Part of a small language model's weights: 1065M tokens.
Each number is 50 + 12 x the weight over its row's rms, rounded and kept within 0 to 99. Layers, rows and columns count from 0. The size before them is the row's rms in percent of the matrix's.

# layer 3 MLP down (transposed), 1792x448, rms 0.0379, rows 95-157, columns 336-391
123:41 42 53 61 61 55 52 53 55 29 45 47 54 62 39 39 44 52 53 56 54 60 57 74 32 62 39 51 65 38 38 38 38 41 49 43 46 29 29 73 50 69 52 48 26 51 60 47 38 44 38 62 36 50 40 56
079:39 49 43 31 50 78 48 52 59 45 70 49 47 55 39 37 49 35 40 48 53 57 55 52 37 65 52 68 54 46 44 36 48 17 48 35 52 59 43 56 42 60 62 47 69 61 52 42 40 54 39 58 34 59 40 42
086:53 66 61 54 54 48 48 52 42 57 52 47 51 33 42 60 45 41 52 56 62 62 44 48 43 45 83 50 51 40 58 44 40 63 51 41 25 41 35 43 62 47 45 65 53 43 51 50 69 40 63 59 54 65 67 64
080:48 61 46 55 56 65 39 38 37 54 44 63 54 72 66 40 40 55 59 34 52 49 59 41 44 52 52 66 46 89 57 44 32 38 30 50 50 51 42 54 47 50 47 52 50 50 39 57 50 71 71 68 46 42 60 38
111:51 30 25 39 66 44 36 44 61 35 49 38 83 46 81 44 73 52 65 53 47 65 35 61 48 16 70 47 38 68 38 45 75 56 52 43 40 26 57 61 27 50 51 58 24 63 55 37 48 42 38 48 60 57 71 44
090:41 49 64 31 56 37 56 52 58 53 68 48 61 53 50 35 46 43 42 45 54 45 54 58 38 51 62 46 65 70 33 59 56 44 35 55 34 31 65 44 43 49 40 53 38 50 51 61 42 34 48 56 63 51 24 44
115:49 67 35 64 59 58 41 24 49 53 41 48 49 49 50 52 24 52 39 40 49 49 35 50 38 46 59 50 45 47 20 47 44 38 17 34 33 51 35 49 57 41 68 53 42 69 41 44 35 74 64 47 50 27 49 75
059:51 26 49 64 37 54 30 68 24 33 55 42 54 48 46 68 39 66 36 71 60 49 59 43 46 56 39 42 62 48 52 60 47 31 37 56 33 37 50 61 58 37 19 62 52 35 72 46 56 58 32 71 50 57 49 57
115:71 33 52 42 44 55 66 45 66 55 48 24 62 43 59 36 65 65 21 46 51 53 74 69 36 50 56 41 49 50 48 64 50 28 45 55 44 62 56 53 30 39 51 55 23 48 49 63 52 41 48 58 56 65 42 53
116:65 58 69 51 39 44 48 36 63 46 59 53 50 45 83 47 34 49 69 58 59 73 64 56 65 59 56 48 36 58 53 46 71 60 41 53 59 35 44 68 47 63 66 50 64 43 58 61 33 47 42 70 37 59 31 34
114:38 45 54 66 52 55 24 58 52 41 41 63 45 35 38 49 47 58 50 41 63 57 51 68 53 34 26 58 43 70 22 36 62 54 39 44 68 50 82 55 65 37 64 51 19 71 44 41 57 47 55 22 34 63 57 61
095:51 53 53 34 33 39 55 71 52 72 56 43 58 53 59 74 47 43 39 25 23 66 32 38 33 46 56 46 44 47 51 58 39 58 44 72 62 60 57 50 61 55 42 47 22 58 30 38 48 30 43 55 29 42 37 62
113:55 57 53 50 31 45 47 34 30 54 46 56 40 39 41 50 54 53 49 46 54 28 48 50 73 56 40 53 49 20 41 42 55 47 56 55 29 46 34 51 73 37 57 37 44 54 64 41 79 56 62 45 47 40 43 40
117:54 47 76 57 35 52 49 37 38 42 54 41 76 48 64 54 42 69 62 49 47 40 47 40 41 49 44 49 44 46 53 77 57 65 58 58 71 58 70 76 45 48 54 78 47 40 37 59 61 51 54 57 42 46 61 56
141:69 56 50 53 67 49 76 31 56 44 56 56 40 54 54 55 55 34 75 48 58 57 47 41 21 53 72 49 44 63 42 42 54 47 58 45 58 48 43 44 47 58 52 65 63 53 51 46 47 60 36 59 38 61 41 53
078:46 43 69 47 35 46 50 50 51 47 55 61 51 42 53 35 51 55 56 52 43 61 43 46 61 49 65 60 40 39 45 46 47 62 35 31 59 34 15 23 52 48 58 31 46 61 56 33 56 58 68 50 54 39 34 54
094:62 41 55 63 51 51 39 54 37 45 52 63 52 65 34 57 53 73 56 40 37 61 52 43 75 58 55 60 48 60 50 36 40 41 58 57 45 51 38 43 53 43 58 33 35 65 40 48 57 30 65 60 52 39 22 47
098:19 57 32 66 54 38 42 54 68 69 40 66 38 71 37 54 52 24 38 60 47 64 54 42 50 56 47 65 49 31 42 51 55 60 69 48 55 48 35 40 51 50 36 57 34 68 57 39 52 50 63 36 47 40 57 32
111:39 35 66 39 48 41 65 36 38 44 29 33 55 48 42 63 38 48 78 65 55 36 44 60 61 36 37 42 64 46 47 53 46 33 49 50 64 55 56 69 54 47 40 42 53 33 57 61 48 47 62 46 67 76 59 62
070:50 24 42 36 69 21 57 53 35 59 60 58 46 46 58 54 58 54 49 56 54 28 42 42 39 64 39 53 74 44 60 74 51 39 56 45 45 45 49 29 29 46 62 46 60 57 48 43 51 53 50 47 65 41 30 66
092:28 76 51 54 52 45 38 61 18 69 43 39 53 56 30 44 53 67 59 45 37 56 46 54 56 60 60 51 65 67 57 48 45 46 40 57 54 55 36 48 60 51 58 49 50 59 54 48 64 50 52 64 48 48 30 51
097:52 62 30 60 36 44 44 69 55 73 54 35 37 51 47 55 50 28 40 27 60 31 60 47 45 43 63 33 49 48 45 52 40 58 54 66 55 43 47 47 54 62 59 74 80 43 57 58 60 46 49 63 20 42 61 47
083:51 42 50 68 63 54 51 48 35 41 40 63 65 57 36 59 36 61 60 66 51 59 59 34 46 55 48 44 50 33 36 56 41 65 54 46 53 41 52 56 60 52 57 45 72 46 55 42 58 73 29 49 60 55 48 41
103:51 69 62 49 52 37 47 55 29 53 50 48 47 61 51 54 39 42 49 73 55 48 55 49 48 55 48 65 44 62 40 52 87 54 37 50 47 56 56 35 52 50 35 32 39 58 48 28 37 30 35 54 51 64 40 52
084:66 52 33 54 41 59 46 50 36 51 40 59 58 66 72 58 59 39 68 52 64 43 54 47 49 47 58 54 64 66 38 38 49 39 43 47 47 55 39 36 21 47 43 57 55 37 69 50 62 40 40 73 51 68 62 47
118:52 56 60 57 54 55 61 52 64 68 44 50 41 45 28 48 35 79 41 25 44 62 54 38 72 36 39 58 58 47 56 54 31 51 54 58 62 50 44 70 39 61 53 32 43 60 51 61 59 46 51 60 44 56 40 56
109:59 63 54 49 47 32 62 58 30 42 62 38 52 55 43 40 58 52 51 31 36 57 46 52 53 40 39 47 49 47 47 31 73 62 56 63 32 53 59 64 35 59 29 44 63 65 77 50 52 41 45 31 54 70 59 49
112:12 56 55 51 53 47 32 44 65 54 19 30 65 40 52 59 54 35 51 48 59 35 42 48 61 33 53 61 50 55 41 50 49 46 30 39 39 49 37 40 43 56 51 61 58 51 68 59 33 72 48 47 48 44 61 43
092:19 29 80 56 70 35 33 49 34 60 58 49 65 24 42 58 53 43 52 50 42 54 48 51 62 71 57 64 64 53 35 39 50 71 39 54 49 52 61 35 45 63 68 39 41 55 52 45 44 55 63 42 45 48 43 51
083:43 47 52 51 44 61 49 51 60 48 42 59 50 71 43 56 32 49 46 75 58 46 32 41 64 42 43 48 55 63 63 39 63 44 55 63 35 50 41 42 42 49 48 60 75 62 56 76 43 52 71 60 50 23 48 54
104:60 38 30 54 66 49 58 65 60 44 35 48 43 28 60 47 46 52 63 52 68 64 42 66 46 66 45 44 68 61 60 38 46 50 65 64 57 43 65 53 47 84 48 69 33 43 57 37 46 44 52 44 44 36 44 29
097:60 54 49 49 36 43 62 52 42 51 69 48 64 43 42 32 42 56 56 53 51 46 70 62 52 45 47 56 35 70 51 37 42 59 28 56 59 58 55 38 41 63 37 71 70 44 51 28 69 34 68 51 55 41 47 47
094:35 25 36 43 46 48 56 78 54 39 45 50 37 47 42 57 48 73 62 31 52 61 53 30 58 27 19 41 74 33 56 40 47 53 58 51 58 52 62 39 45 54 65 55 44 62 43 59 62 76 69 42 48 64 46 47
095:42 64 56 42 32 46 43 49 44 44 44 52 78 59 46 50 32 57 74 42 34 56 46 43 39 51 53 45 48 60 58 47 37 63 55 54 55 27 40 39 59 34 57 38 36 61 53 53 64 45 63 42 41 55 56 62
092:50 46 65 52 20 56 66 56 62 40 36 71 47 78 36 43 57 20 79 64 44 63 76 50 58 43 36 46 47 33 57 33 65 65 53 58 44 53 36 56 61 34 55 56 69 63 52 62 40 29 54 31 39 62 46 65
106:56 64 64 55 39 32 53 70 55 50 44 48 55 52 33 40 42 66 47 44 34 49 44 34 81 52 53 50 35 78 41 35 50 39 44 51 46 55 61 37 45 57 49 44 41 43 52 53 67 79 65 59 58 33 08 48
098:50 53 66 60 51 59 46 42 42 66 48 49 61 48 55 68 56 72 56 37 33 52 43 55 45 76 47 77 56 47 52 40 46 47 58 41 53 42 52 39 58 50 57 32 26 57 48 43 64 63 63 80 59 60 27 44
092:48 66 31 72 69 59 21 40 56 23 52 62 47 46 51 48 54 37 44 53 51 63 37 36 54 34 52 53 48 47 62 56 61 32 50 59 41 36 46 39 62 48 56 38 45 53 47 50 29 65 52 47 52 44 36 72
111:47 50 56 34 47 53 27 54 67 30 70 48 33 11 38 71 40 48 53 20 45 64 56 59 57 47 39 73 54 67 45 41 20 43 53 34 57 37 52 58 64 56 47 68 45 56 33 37 55 52 28 53 42 35 40 41
093:60 50 45 64 50 46 54 68 36 52 38 62 59 52 50 66 43 67 44 46 29 51 45 45 80 53 65 58 67 67 73 43 44 38 48 62 39 45 42 42 39 45 61 58 40 37 51 67 72 59 65 67 53 40 17 44
102:77 33 53 35 42 49 30 45 63 46 49 57 50 62 50 55 43 56 31 72 41 42 56 60 49 41 28 48 48 42 52 56 62 72 60 46 61 46 71 40 49 50 37 55 64 31 65 62 55 50 62 64 55 55 50 54
113:67 28 31 57 53 50 54 50 42 45 54 54 59 46 40 66 66 78 43 44 50 48 59 55 67 29 46 58 39 30 37 77 38 49 30 67 31 64 50 65 55 43 43 42 30 50 55 45 30 39 35 50 34 50 35 32
093:50 45 54 48 53 53 61 51 46 51 50 62 60 30 46 46 44 53 64 45 47 58 27 34 54 52 62 73 60 71 55 35 48 28 54 45 46 43 61 35 42 47 43 36 36 58 52 37 48 55 52 58 46 34 37 38
121:48 43 34 58 72 46 53 65 44 52 46 45 57 50 59 50 53 48 20 32 34 42 31 57 48 52 57 52 55 45 47 57 59 30 46 49 51 27 57 57 21 54 41 52 50 50 51 33 53 48 59 56 64 39 47 49
114:50 59 52 51 48 57 53 78 46 69 45 65 51 46 41 47 29 44 59 45 63 52 45 30 76 48 48 62 52 34 50 34 58 42 69 38 61 65 36 53 56 74 42 43 50 48 53 55 35 45 54 37 54 48 70 54
125:62 55 57 48 63 46 56 61 26 37 58 53 48 51 63 65 53 69 61 54 52 51 24 52 70 43 59 55 44 53 34 38 54 57 52 61 54 93 45 39 44 49 48 29 60 71 67 36 75 46 75 48 59 77 60 52
115:53 59 48 62 16 40 62 54 46 37 73 39 52 41 51 51 50 49 60 57 37 51 55 50 57 43 41 55 46 40 33 72 52 62 47 47 88 44 40 56 65 60 57 45 49 67 53 55 48 41 33 41 42 40 40 70
068:56 48 45 54 72 25 44 55 45 53 66 56 62 50 33 57 47 59 48 44 36 65 56 40 74 54 55 65 36 47 47 37 31 50 50 43 48 34 39 33 51 39 65 36 32 63 51 58 37 58 49 55 56 59 30 52
094:46 68 55 69 37 47 22 48 61 68 42 48 63 42 44 55 51 57 49 48 37 50 67 40 57 42 54 55 41 57 36 47 67 56 56 50 67 35 72 26 42 52 45 54 43 75 48 60 48 69 62 58 50 39 23 16
086:43 55 70 48 34 65 57 57 58 51 34 44 37 58 57 41 49 40 61 56 51 67 40 43 62 54 43 42 36 70 60 49 53 52 42 53 42 39 13 71 51 44 58 63 28 49 55 56 79 47 48 46 31 66 53 47
083:67 65 59 52 42 54 65 41 26 70 56 63 49 64 44 45 51 55 49 44 50 25 43 62 77 54 49 34 43 49 56 35 44 68 63 53 44 63 28 59 39 47 44 50 71 40 34 53 48 40 49 69 54 50 52 57
095:66 38 72 56 24 46 45 40 51 49 36 19 51 35 57 40 42 57 57 39 57 61 57 51 30 28 34 50 46 58 61 50 62 51 71 53 48 34 63 66 47 34 57 52 53 74 59 46 34 53 55 33 53 55 25 63
080:30 47 62 51 51 52 49 50 46 48 58 56 46 56 40 56 62 31 61 53 39 53 53 54 48 40 69 44 37 40 68 44 64 66 45 58 42 58 64 50 40 32 51 50 42 39 82 37 52 50 27 52 44 58 27 44
148:73 48 47 64 61 53 42 59 75 57 54 73 46 46 75 46 53 51 64 34 51 36 60 36 76 53 41 39 51 48 60 54 45 26 48 41 34 47 38 62 61 29 43 26 46 32 31 34 57 72 29 47 50 44 38 34
092:36 60 57 56 29 48 41 50 52 43 41 44 38 43 53 49 59 62 74 64 47 61 43 49 58 47 39 35 39 75 51 37 34 34 67 55 49 47 52 56 46 62 24 59 46 76 53 69 55 38 46 27 62 63 35 43
123:51 58 45 53 32 47 61 52 47 27 59 35 52 54 44 56 39 51 47 59 57 47 55 53 38 55 49 66 46 68 61 47 38 43 83 78 30 63 62 28 54 28 73 36 59 50 67 52 20 24 51 57 47 23 62 60
116:31 42 58 55 41 63 39 54 69 45 35 32 29 25 52 60 35 51 51 40 33 57 49 43 60 67 46 61 37 29 47 50 35 49 50 33 55 44 47 50 37 37 46 43 43 54 53 71 47 62 60 49 64 65 35 40
083:81 64 67 33 46 49 53 67 75 37 50 59 55 54 73 64 48 44 38 52 37 62 58 39 63 77 52 61 63 68 34 20 75 38 54 71 50 40 44 29 45 58 36 66 50 47 41 64 75 37 49 54 41 59 37 49
128:48 37 48 44 44 46 57 50 71 45 36 56 35 55 44 37 42 49 53 55 60 51 53 28 32 46 46 48 24 43 46 48 56 40 25 64 45 68 48 56 62 33 61 24 41 42 52 44 47 58 20 47 55 29 34 42
087:40 81 50 53 36 51 53 58 40 71 35 64 78 84 31 48 41 45 41 55 49 49 43 57 83 44 51 35 57 59 49 33 65 60 71 49 50 40 27 51 57 21 36 48 61 33 64 77 61 49 47 60 29 92 57 47
096:64 64 47 50 61 36 59 53 51 47 55 58 48 52 60 66 56 34 55 44 55 57 58 62 47 34 64 62 39 61 47 46 51 52 63 63 42 38 40 60 51 58 39 39 63 43 43 51 58 56 20 42 40 52 63 64
101:44 56 53 65 49 51 32 34 39 51 53 46 42 77 53 57 43 60 71 55 48 44 47 52 54 49 41 53 40 34 44 59 46 41 55 34 62 41 45 36 49 29 44 47 53 58 58 61 57 77 67 50 54 65 46 52
117:40 76 68 52 55 59 40 47 39 54 44 46 67 43 47 51 62 45 43 28 33 49 60 43 64 36 38 69 32 33 49 37 42 34 52 39 62 46 24 58 58 48 59 49 59 41 55 59 34 52 47 38 58 40 46 51
# layer 3 MLP up, 1792x448, rms 0.051, rows 96-157, columns 336-391
080:72 44 24 84 51 41 55 49 66 63 52 53 52 72 54 51 50 64 46 51 41 51 67 43 44 62 36 33 50 55 53 65 47 43 79 33 60 53 40 57 47 57 60 32 42 50 45 50 55 51 76 60 45 53 52 66
075:40 34 64 58 44 63 50 46 68 53 53 33 43 61 48 52 69 56 49 49 47 41 39 39 41 55 44 47 36 35 44 52 64 54 43 45 57 40 70 54 33 49 53 54 55 63 43 49 46 73 47 14 40 17 46 62
089:54 39 66 75 28 49 50 31 43 56 51 56 48 35 28 48 18 47 56 44 46 79 45 43 60 55 41 60 51 37 44 40 68 54 86 54 58 50 35 57 53 59 69 63 39 44 49 56 72 52 54 61 44 30 50 47
091:45 61 74 43 36 40 25 47 36 49 64 39 52 40 50 70 63 77 50 49 36 49 60 72 63 66 59 59 48 43 58 37 48 67 34 34 64 58 32 40 56 56 55 42 40 69 51 39 67 58 55 56 48 14 24 54
089:46 33 60 39 41 48 38 37 53 52 54 33 57 43 46 47 49 62 51 39 39 61 63 49 56 60 46 43 54 65 51 50 76 42 57 38 65 38 39 49 46 54 79 40 68 69 67 38 71 54 53 34 56 23 42 60
110:59 42 52 51 34 55 52 42 26 67 55 59 61 45 68 71 54 55 62 44 51 46 47 51 54 45 52 57 65 53 45 51 70 54 70 56 69 45 46 61 42 44 68 60 82 42 60 53 65 62 56 37 51 35 39 39
087:50 53 33 52 46 44 47 60 35 38 63 51 49 55 59 52 60 71 40 57 34 54 53 63 57 70 47 61 52 63 51 35 40 59 59 30 58 41 76 48 47 51 60 37 64 53 37 34 69 52 57 50 46 53 45 55
097:48 56 62 70 50 42 47 38 41 50 44 52 48 42 54 63 40 68 52 26 51 68 56 61 48 76 43 53 44 69 53 28 59 50 68 47 54 40 45 63 42 62 44 65 53 45 50 32 61 53 66 72 48 47 46 49
088:44 70 44 56 41 39 52 51 44 60 49 56 49 33 50 53 45 68 52 26 35 53 69 55 54 54 66 50 37 31 49 42 48 54 54 45 52 64 41 42 66 43 54 38 46 68 50 68 68 64 46 52 52 15 23 67
117:32 70 53 61 61 53 30 46 48 39 55 38 55 55 59 50 71 49 50 48 42 52 64 29 53 29 27 55 35 59 45 51 35 49 51 28 39 38 44 61 44 24 40 46 51 61 55 53 53 41 34 47 51 48 63 55
097:56 48 41 52 48 40 53 51 51 44 49 48 50 53 49 51 45 50 46 24 39 64 39 53 51 56 46 38 41 46 44 71 49 49 75 42 75 36 39 52 54 60 49 28 55 61 60 61 53 60 41 48 50 67 32 56
117:72 63 58 56 77 56 54 51 58 36 37 56 68 51 67 54 65 61 61 57 28 51 55 66 65 38 56 53 59 65 44 45 62 40 58 45 42 41 44 43 35 43 56 46 56 50 37 38 50 40 64 42 42 34 56 38
107:54 46 74 59 61 48 55 55 48 57 49 35 63 56 53 51 66 87 84 45 44 45 56 80 56 37 42 55 23 52 60 61 58 51 50 26 51 73 68 47 37 58 45 32 48 75 46 40 71 66 40 33 50 43 32 58
132:53 54 64 46 33 49 32 42 63 49 49 58 53 50 54 55 35 66 63 74 50 67 53 51 72 49 49 63 67 60 54 38 65 53 67 55 62 45 52 57 43 69 48 36 46 57 55 33 29 54 85 56 46 45 49 49
088:49 55 68 54 55 47 44 41 21 52 52 52 45 52 42 54 69 67 58 35 33 64 61 49 56 66 42 59 38 46 51 36 57 61 55 32 47 16 31 38 45 62 54 31 56 64 53 54 70 53 51 47 57 37 38 62
089:61 44 62 63 51 47 71 59 35 42 51 41 50 49 35 51 40 63 43 43 30 66 44 51 77 25 47 60 41 54 54 52 57 53 49 29 44 41 37 67 46 45 56 24 38 56 55 54 76 38 84 49 40 48 45 51
096:57 63 53 43 58 45 48 53 52 51 52 39 50 36 58 71 50 60 58 46 32 40 52 49 47 33 59 53 70 50 53 55 73 41 50 53 46 56 59 41 58 21 58 56 57 34 49 72 56 53 55 51 57 16 47 49
114:33 55 65 51 68 50 30 54 55 55 60 49 65 52 49 36 48 52 62 45 53 59 66 50 61 52 56 67 66 32 39 29 42 47 44 38 38 48 32 33 40 58 82 35 45 32 39 42 59 46 49 66 55 48 31 56
075:46 21 36 37 54 51 38 56 54 58 50 47 63 59 46 50 58 47 48 40 49 48 65 42 45 60 25 52 33 50 38 49 51 54 50 47 41 36 74 36 45 42 50 42 55 74 69 44 58 69 51 21 46 33 23 64
094:47 68 43 67 47 53 55 45 26 61 51 65 44 53 33 46 47 54 66 15 19 59 55 47 43 59 50 44 53 56 39 36 65 48 50 37 38 45 32 35 38 71 62 45 51 48 58 44 63 47 29 49 40 42 37 44
095:43 61 62 50 46 46 41 50 49 49 61 59 32 56 42 48 44 49 46 24 35 53 61 45 58 65 58 42 60 27 63 61 52 44 46 53 39 53 66 41 63 56 71 30 58 28 74 50 53 42 51 41 40 30 46 66
094:60 54 60 75 41 53 34 35 43 31 31 47 56 46 62 71 67 58 51 42 42 77 41 47 62 52 50 65 42 62 55 49 59 57 62 42 46 46 44 60 50 75 64 38 50 44 58 63 54 39 50 68 41 41 56 45
109:60 57 31 39 59 62 56 63 44 68 45 39 57 44 54 44 61 38 12 54 43 46 74 64 86 46 43 42 61 59 46 58 50 44 62 53 63 45 53 61 29 40 73 57 59 39 44 66 69 56 36 45 44 48 32 62
087:48 41 64 49 53 49 38 35 36 62 53 55 36 43 55 51 41 46 39 45 35 54 62 29 45 53 60 41 46 44 54 48 23 56 49 38 32 17 33 49 73 43 56 50 43 33 58 43 61 47 44 40 48 47 53 46
090:50 64 44 60 69 67 59 51 37 77 47 60 34 41 48 41 56 75 37 33 31 54 73 48 54 47 54 55 60 59 62 42 50 49 65 33 56 37 42 45 56 42 50 43 64 52 47 50 49 54 64 47 44 53 38 53
097:55 50 57 59 59 40 60 48 67 53 47 64 29 28 71 57 39 63 60 55 35 49 42 39 54 25 66 63 53 33 69 47 61 56 69 23 44 30 30 51 62 59 55 34 49 67 75 56 41 37 72 61 57 55 41 57
109:31 35 55 60 58 39 51 59 55 47 42 43 51 49 46 55 54 53 34 38 29 57 43 54 70 57 49 48 43 44 48 48 58 46 38 43 41 47 38 38 64 35 52 34 77 71 40 53 44 58 44 29 40 55 39 57
095:49 61 42 66 42 45 56 50 55 45 43 60 59 49 14 64 38 68 66 52 30 55 49 59 83 58 41 49 51 49 57 47 77 36 30 42 30 53 48 41 48 63 72 44 59 54 33 52 63 46 59 39 56 41 36 53
067:52 36 53 77 48 39 45 48 49 52 50 43 71 63 57 54 50 50 60 54 34 50 49 39 28 32 41 58 39 57 68 46 32 36 51 43 46 30 43 40 42 54 66 41 61 54 47 49 34 43 59 64 47 65 51 43
106:56 39 66 34 61 54 62 36 43 70 44 36 42 61 33 51 42 58 35 40 39 46 39 52 48 53 45 37 71 65 42 52 30 35 41 51 34 59 50 37 45 67 58 35 43 45 27 67 42 47 53 56 50 47 52 74
112:44 56 65 59 27 51 22 53 50 54 62 55 46 46 44 58 48 51 37 49 49 71 48 66 61 26 45 55 54 66 61 62 44 40 72 49 18 44 37 52 56 66 38 57 69 31 54 40 60 45 42 55 50 46 52 39
101:57 56 59 70 44 54 41 56 34 60 53 52 27 56 32 53 48 71 65 46 34 45 64 54 66 42 54 51 58 27 54 28 61 58 53 39 82 31 40 42 50 48 50 34 74 47 43 41 74 59 52 49 35 47 43 52
091:66 58 64 60 35 64 52 27 35 67 47 46 62 64 56 57 47 67 46 41 33 68 59 41 57 54 48 63 40 48 51 19 47 49 61 10 48 10 47 46 43 61 53 36 45 46 70 35 70 23 58 51 42 44 40 70
088:40 83 50 59 54 54 55 39 45 52 54 70 49 39 35 68 62 44 39 52 30 51 38 47 62 65 66 39 51 60 48 48 31 50 37 46 38 56 44 49 61 34 53 33 39 62 63 55 56 22 36 37 46 45 37 53
093:26 77 60 43 52 41 30 48 52 41 45 66 59 51 65 62 53 63 50 30 27 66 59 49 52 51 52 55 41 56 46 45 47 35 53 41 44 40 45 45 58 50 63 28 73 50 60 26 43 39 41 26 47 51 28 44
092:37 47 59 59 64 55 55 40 40 52 37 54 62 49 43 75 63 63 49 37 33 59 65 48 62 53 50 65 50 63 62 49 39 43 68 24 53 60 47 39 59 47 41 34 47 55 60 49 67 40 65 56 46 37 36 67
090:40 40 59 53 57 52 69 49 40 41 57 36 67 45 50 59 50 54 79 49 58 50 36 29 44 54 49 45 56 46 46 26 43 56 54 37 64 35 62 43 33 37 55 77 57 57 58 46 65 49 55 50 54 69 47 58
120:54 65 59 52 37 55 44 28 69 67 56 53 46 36 55 70 63 61 37 67 44 52 62 58 53 30 39 63 40 66 50 58 47 41 82 26 64 32 36 59 13 48 42 58 66 61 63 45 57 57 67 64 49 65 50 49
095:46 60 56 50 54 48 60 43 39 64 55 72 64 48 44 54 48 61 43 37 36 49 38 66 73 64 50 53 56 45 47 44 56 48 53 53 37 47 59 48 55 53 64 29 51 47 66 31 71 31 41 46 47 35 28 59
113:41 75 63 63 30 57 26 39 42 60 38 83 60 61 71 49 63 63 58 64 49 56 56 40 55 66 47 56 46 52 58 45 27 29 75 49 46 27 43 66 47 58 34 59 53 55 38 56 41 41 39 52 47 47 42 38
108:46 44 51 44 58 59 54 52 63 52 42 40 53 75 58 58 54 70 69 62 55 55 49 33 43 64 53 56 51 63 53 57 45 45 65 53 56 42 42 51 44 67 69 64 61 48 71 64 80 52 60 50 60 43 60 58
085:62 50 58 56 55 55 80 51 46 65 60 72 38 34 50 34 59 69 61 21 41 49 53 57 46 48 58 56 58 42 56 49 70 72 58 50 47 43 60 36 53 64 62 24 59 57 43 47 54 64 73 40 52 48 52 71
115:44 62 52 75 44 60 70 44 36 38 52 35 59 47 40 56 57 60 52 28 48 71 62 57 61 48 50 58 43 52 52 48 49 28 48 50 59 65 57 62 25 38 58 38 61 54 60 44 49 68 62 35 47 20 32 43
118:75 61 57 58 43 54 41 54 35 47 50 25 47 48 29 60 23 54 54 28 43 64 69 21 61 52 46 58 42 51 56 38 49 41 60 43 62 50 09 54 58 58 73 47 58 41 35 50 56 57 50 43 47 49 60 58
107:59 59 49 43 35 49 49 50 61 61 45 55 62 56 40 46 62 49 51 61 48 43 45 56 66 50 42 82 25 62 53 39 70 40 70 57 48 35 55 43 33 40 53 39 61 45 43 32 55 46 45 42 55 51 41 40
113:38 51 54 40 54 57 45 52 28 57 54 41 51 44 30 59 59 73 40 53 33 62 63 39 68 43 34 51 52 26 65 34 62 57 63 42 61 42 47 50 42 24 66 61 65 47 41 47 56 74 47 57 42 55 54 41
085:45 55 53 58 61 52 38 46 38 67 61 60 45 48 46 55 47 65 45 56 36 67 62 65 75 61 61 51 32 42 54 36 53 64 67 26 46 35 48 38 57 62 54 43 64 74 59 55 39 54 68 46 42 44 24 65
093:59 68 51 65 63 45 44 48 58 61 56 52 50 31 49 62 50 59 55 48 43 62 54 64 56 44 57 76 50 49 57 47 85 52 62 43 27 51 35 47 71 43 51 44 56 48 42 46 49 50 68 47 49 21 34 54
066:54 28 48 44 60 45 35 60 49 56 46 37 50 51 47 44 60 57 46 49 37 62 31 49 55 36 48 77 42 39 61 41 64 42 53 40 52 48 63 47 37 58 48 39 52 52 38 27 37 45 65 47 62 40 40 54
074:68 46 57 52 57 43 45 62 56 44 53 62 48 56 52 49 44 70 49 68 47 73 50 60 69 49 45 41 70 75 55 46 50 58 65 37 34 40 30 38 49 53 40 24 27 59 63 59 46 35 66 41 58 49 51 45
096:56 54 48 58 55 60 71 57 38 79 27 83 54 49 31 40 50 51 52 43 36 40 47 42 57 55 43 37 57 63 48 49 46 48 43 45 33 59 58 31 70 51 47 29 42 51 57 46 51 55 48 53 47 55 41 62
081:36 51 61 50 29 54 40 48 51 47 72 64 68 46 63 63 54 55 25 55 49 47 66 55 51 30 59 46 56 65 51 35 43 65 58 26 49 53 43 63 62 39 75 31 40 67 43 46 48 27 36 53 50 53 46 70
123:56 29 62 41 50 53 42 50 29 52 65 38 39 40 60 57 58 56 51 45 36 57 50 54 65 50 68 61 57 64 63 52 64 34 63 45 61 21 51 39 57 46 69 52 59 26 52 24 52 51 67 45 47 29 29 47
110:60 47 72 56 42 49 50 38 45 33 50 57 56 30 22 56 66 50 47 10 29 57 53 64 66 33 28 54 45 58 52 21 54 56 41 31 56 41 58 50 41 29 61 32 54 42 34 52 79 48 59 40 37 37 40 71
114:60 61 47 51 52 41 56 52 53 49 53 35 37 28 60 70 58 48 60 73 33 65 44 62 43 44 52 52 63 47 46 50 55 25 70 53 42 43 65 45 44 53 44 46 51 65 74 42 46 53 49 50 54 26 77 54
121:49 21 67 42 81 51 48 63 65 36 48 37 51 45 35 62 45 51 41 45 56 50 73 40 61 74 80 46 53 49 37 44 37 29 71 53 35 40 54 44 70 27 28 61 42 36 68 60 61 36 46 57 50 50 38 63
091:41 63 36 56 60 48 47 67 49 59 46 52 44 46 29 24 55 58 43 36 42 57 44 71 63 43 57 52 60 34 59 39 62 68 63 45 35 36 61 41 42 64 68 22 34 37 36 56 61 70 46 31 56 24 40 66
125:59 32 54 57 50 60 54 50 54 45 48 71 47 60 08 66 35 60 60 42 34 54 56 39 85 42 28 80 34 40 53 30 73 58 51 35 55 40 40 35 56 65 68 57 41 60 57 40 58 44 54 48 42 49 41 53
082:54 43 66 56 64 49 48 47 43 41 39 49 32 48 60 35 30 39 28 42 45 61 59 55 73 65 49 50 40 53 36 42 69 71 32 52 40 53 63 66 23 48 40 33 40 55 59 47 53 45 55 46 57 21 48 71
114:64 55 79 54 34 58 41 51 46 71 49 44 43 35 59 68 38 63 55 48 45 53 70 37 76 37 59 50 61 63 41 46 67 50 78 46 62 50 60 42 43 68 57 42 68 40 47 43 56 42 71 47 49 36 52 40
115:52 45 43 46 24 44 57 45 55 38 56 35 76 33 64 29 41 55 51 43 46 49 42 36 43 78 37 70 42 52 62 33 51 52 68 46 46 13 38 52 58 31 68 59 63 53 40 53 65 64 52 45 49 46 49 58
120:33 58 64 43 55 54 30 38 52 38 49 40 65 39 54 47 62 68 67 51 48 55 73 53 51 46 48 54 40 33 52 18 47 51 71 49 73 51 60 31 55 44 70 50 58 51 53 44 72 69 63 44 44 35 31 62